{"n_layer": 10, "d_model": 96, "n_head": 2, "n_kv_head": 2, "head_dim": 32, "d_mlp": 256, "vocab_size": 8192, "activation": "tanh_gelu", "norm": "layernorm", "norm_place": "pre", "norm_eps": 1e-05, "positions": "rope", "rope_base": 23600.0, "rope_fraction": 0.5, "qk_norm": false, "attn_scale": 0.177, "bias": "none", "tie_embeddings": false, "parallel_block": true, "init": "normal", "init_std_qkv": 0.0518, "init_std_o": 0.0, "init_std_up": 0.0518, "init_std_down": 0.0, "optimizer": "soap_variant", "lr": 0.00936, "beta1": 0.95, "beta2": 0.99, "weight_decay": 0.031, "lr_head": 0.00685, "grad_clip": 1.0, "warmup_steps": 200, "schedule": "wsd", "decay_fraction": 0.898, "decay_shape": "linear", "final_lr_fraction": 0.0, "batch_tokens": [16384, 32768, 49152], "seq_len": 1024, "doc_mask": true, "train_tokens": 136500000, "steps": 4189, "dataset": "wikipedia_en"}
Each number is 200 + 40 x the weight over its row's rms, rounded and kept within 0 to 999. Layers, rows and columns count from 0. The size before them is the row's rms in percent of the matrix's.

# layer 2 MLP down, 96x256, rms 0.288, rows 43-64, columns 192-255
101,123,262,202,148,234,193,213,167,144,207,176,214,206,196,240,237,168,212,194,235,218,210,222,192,145,155,178,210,211,196,244,209,255,267,188,189,212,190,201,270,127,239,122,235,252,192,242,194,157,217,149,159,183,198,142,257,209,163,223,148,170,208,166,153
115,149,165,154,216,270,216,192,208,232,194,179,248,205,247,143,212,172,210,243,324,140,184,260,147,222,213,122,220,210,232,166,157,279,191,203,263,241,160,153,191,260,149,180,264,192,267,190,215,199,128,199,206,216,223,253,220,184,242,163,217,229,236,160,230
094,159,143,179,73,158,222,180,214,167,174,199,149,234,163,197,180,189,184,212,243,249,163,157,203,188,184,226,184,191,167,266,202,179,255,170,118,185,249,140,260,298,206,148,225,227,134,244,261,163,212,195,203,209,155,257,266,178,137,186,178,183,234,191,246
119,184,173,186,326,183,147,180,222,210,232,180,224,229,213,164,148,170,185,214,270,164,199,251,214,173,279,174,241,247,198,174,213,227,254,168,270,194,199,189,191,214,275,191,222,209,183,195,189,211,193,233,219,134,257,148,235,147,243,176,246,232,262,224,159
194,199,221,181,165,174,130,224,176,231,179,191,194,177,205,181,239,189,252,213,140,236,201,163,238,188,140,215,195,131,211,220,253,187,133,222,200,210,211,139,211,221,212,155,159,175,144,177,207,216,146,99,171,201,197,225,116,192,182,223,143,225,115,200,239
096,224,155,142,228,180,131,244,180,148,193,256,252,207,175,200,148,185,192,175,198,251,171,205,140,206,230,201,166,171,166,232,244,153,140,190,209,192,169,184,297,234,242,180,250,210,231,148,229,177,170,233,194,200,204,166,164,176,282,211,231,179,197,219,159
083,210,225,260,178,202,176,225,192,226,218,226,181,151,135,217,222,214,188,268,55,245,210,234,221,227,180,162,165,165,186,241,259,191,146,218,177,192,219,236,210,146,204,209,181,219,197,215,209,218,222,136,200,209,149,246,170,190,212,205,231,174,196,227,138
097,188,192,184,149,191,161,170,167,179,141,162,195,182,169,237,204,223,228,217,222,235,242,196,158,209,162,220,202,163,159,211,170,201,230,188,151,187,154,306,164,219,196,158,140,246,167,288,197,229,158,182,184,144,192,174,265,190,185,259,86,146,218,207,239
105,175,270,236,149,173,236,232,270,128,218,246,290,220,171,200,165,227,113,155,149,169,195,265,248,241,193,177,130,182,181,178,228,195,161,169,121,170,180,255,198,213,225,234,229,229,282,189,136,204,238,197,200,185,215,166,174,118,195,218,175,207,220,169,247
092,247,206,159,274,139,171,185,236,191,173,297,205,212,234,197,206,190,144,200,204,166,162,267,127,252,134,200,230,229,145,203,176,204,215,197,255,210,204,283,163,187,229,200,217,261,208,150,172,194,186,233,163,164,110,182,198,254,196,187,99,125,217,242,218
088,172,229,208,218,184,227,199,168,188,256,245,100,201,186,201,252,240,221,191,200,202,175,196,173,147,313,223,206,252,234,128,174,224,210,145,259,218,199,246,273,250,236,182,164,197,167,170,175,188,181,246,173,209,206,219,212,205,210,210,193,149,189,201,191
096,184,165,233,269,215,178,206,169,185,196,226,152,181,260,213,186,221,233,207,232,232,195,256,173,113,225,183,220,211,209,165,180,231,274,150,186,198,214,172,112,190,148,144,159,221,305,170,230,234,202,191,154,290,166,197,210,156,162,219,197,212,243,251,218
111,208,177,132,159,191,240,139,196,265,172,232,159,133,212,182,206,206,204,213,255,189,155,180,180,166,267,216,191,168,240,288,185,188,194,165,181,218,180,237,248,233,190,184,197,179,189,122,162,181,306,228,178,234,204,121,209,203,181,197,118,219,184,191,177
095,154,228,198,120,219,181,145,149,249,155,151,255,184,198,191,165,274,179,112,146,203,185,204,170,240,175,224,259,174,230,137,251,184,179,220,210,227,227,170,198,166,226,209,238,180,159,192,227,244,184,198,191,255,198,175,188,221,183,196,267,192,175,135,143
118,143,220,127,217,168,177,145,202,128,197,176,169,215,226,245,184,225,194,223,278,245,187,211,154,185,184,146,240,182,210,173,225,249,174,222,242,226,205,145,226,199,215,164,232,204,187,244,192,153,245,181,185,159,186,221,158,224,214,251,211,237,126,284,238
095,176,217,174,202,212,261,139,146,225,174,193,214,175,192,223,216,173,234,250,191,231,205,209,172,200,256,202,171,187,215,170,163,205,149,170,231,261,242,220,184,154,166,173,227,285,205,169,241,256,240,201,142,209,233,196,178,220,236,224,218,165,225,246,165
094,164,198,134,190,137,186,186,130,187,124,199,174,207,202,224,214,184,186,171,198,169,226,124,158,203,269,278,118,236,213,257,208,215,243,171,204,162,149,124,159,182,171,162,236,173,240,168,177,158,218,226,215,282,142,205,188,194,206,191,251,173,203,180,196
091,196,264,248,167,219,75,246,222,175,237,212,203,181,179,205,230,159,207,188,185,169,223,160,197,169,134,72,144,153,203,148,252,229,155,197,121,157,192,135,185,356,217,219,196,259,216,160,239,185,174,206,219,184,306,204,156,272,251,201,194,226,196,167,212
092,207,203,173,213,237,329,212,171,227,190,196,139,225,154,206,159,228,222,242,262,152,202,228,215,227,243,146,247,216,179,152,176,212,189,182,241,293,158,165,199,214,165,251,145,199,231,178,153,261,198,187,200,211,225,134,254,221,209,200,254,183,186,200,189
093,159,187,144,257,230,299,204,191,200,175,144,258,252,186,183,163,160,252,145,182,252,215,201,191,150,197,241,238,174,235,239,244,179,186,171,234,213,151,307,165,196,237,211,227,223,202,271,145,177,255,230,204,257,201,220,202,264,284,249,203,224,203,237,205
092,283,239,215,217,195,234,161,198,151,195,222,184,146,236,196,341,168,234,204,294,168,269,242,138,250,143,170,174,224,187,282,190,122,221,207,177,218,218,219,171,167,220,213,221,221,198,209,245,175,234,195,273,214,219,205,208,259,218,199,190,184,212,221,173
095,202,251,187,209,181,24,187,181,175,192,176,185,139,232,221,154,167,248,240,215,222,198,183,216,224,167,203,257,168,219,199,256,150,130,222,207,165,223,224,183,275,146,182,175,267,159,227,165,237,176,183,241,184,193,237,167,159,167,257,207,228,180,183,135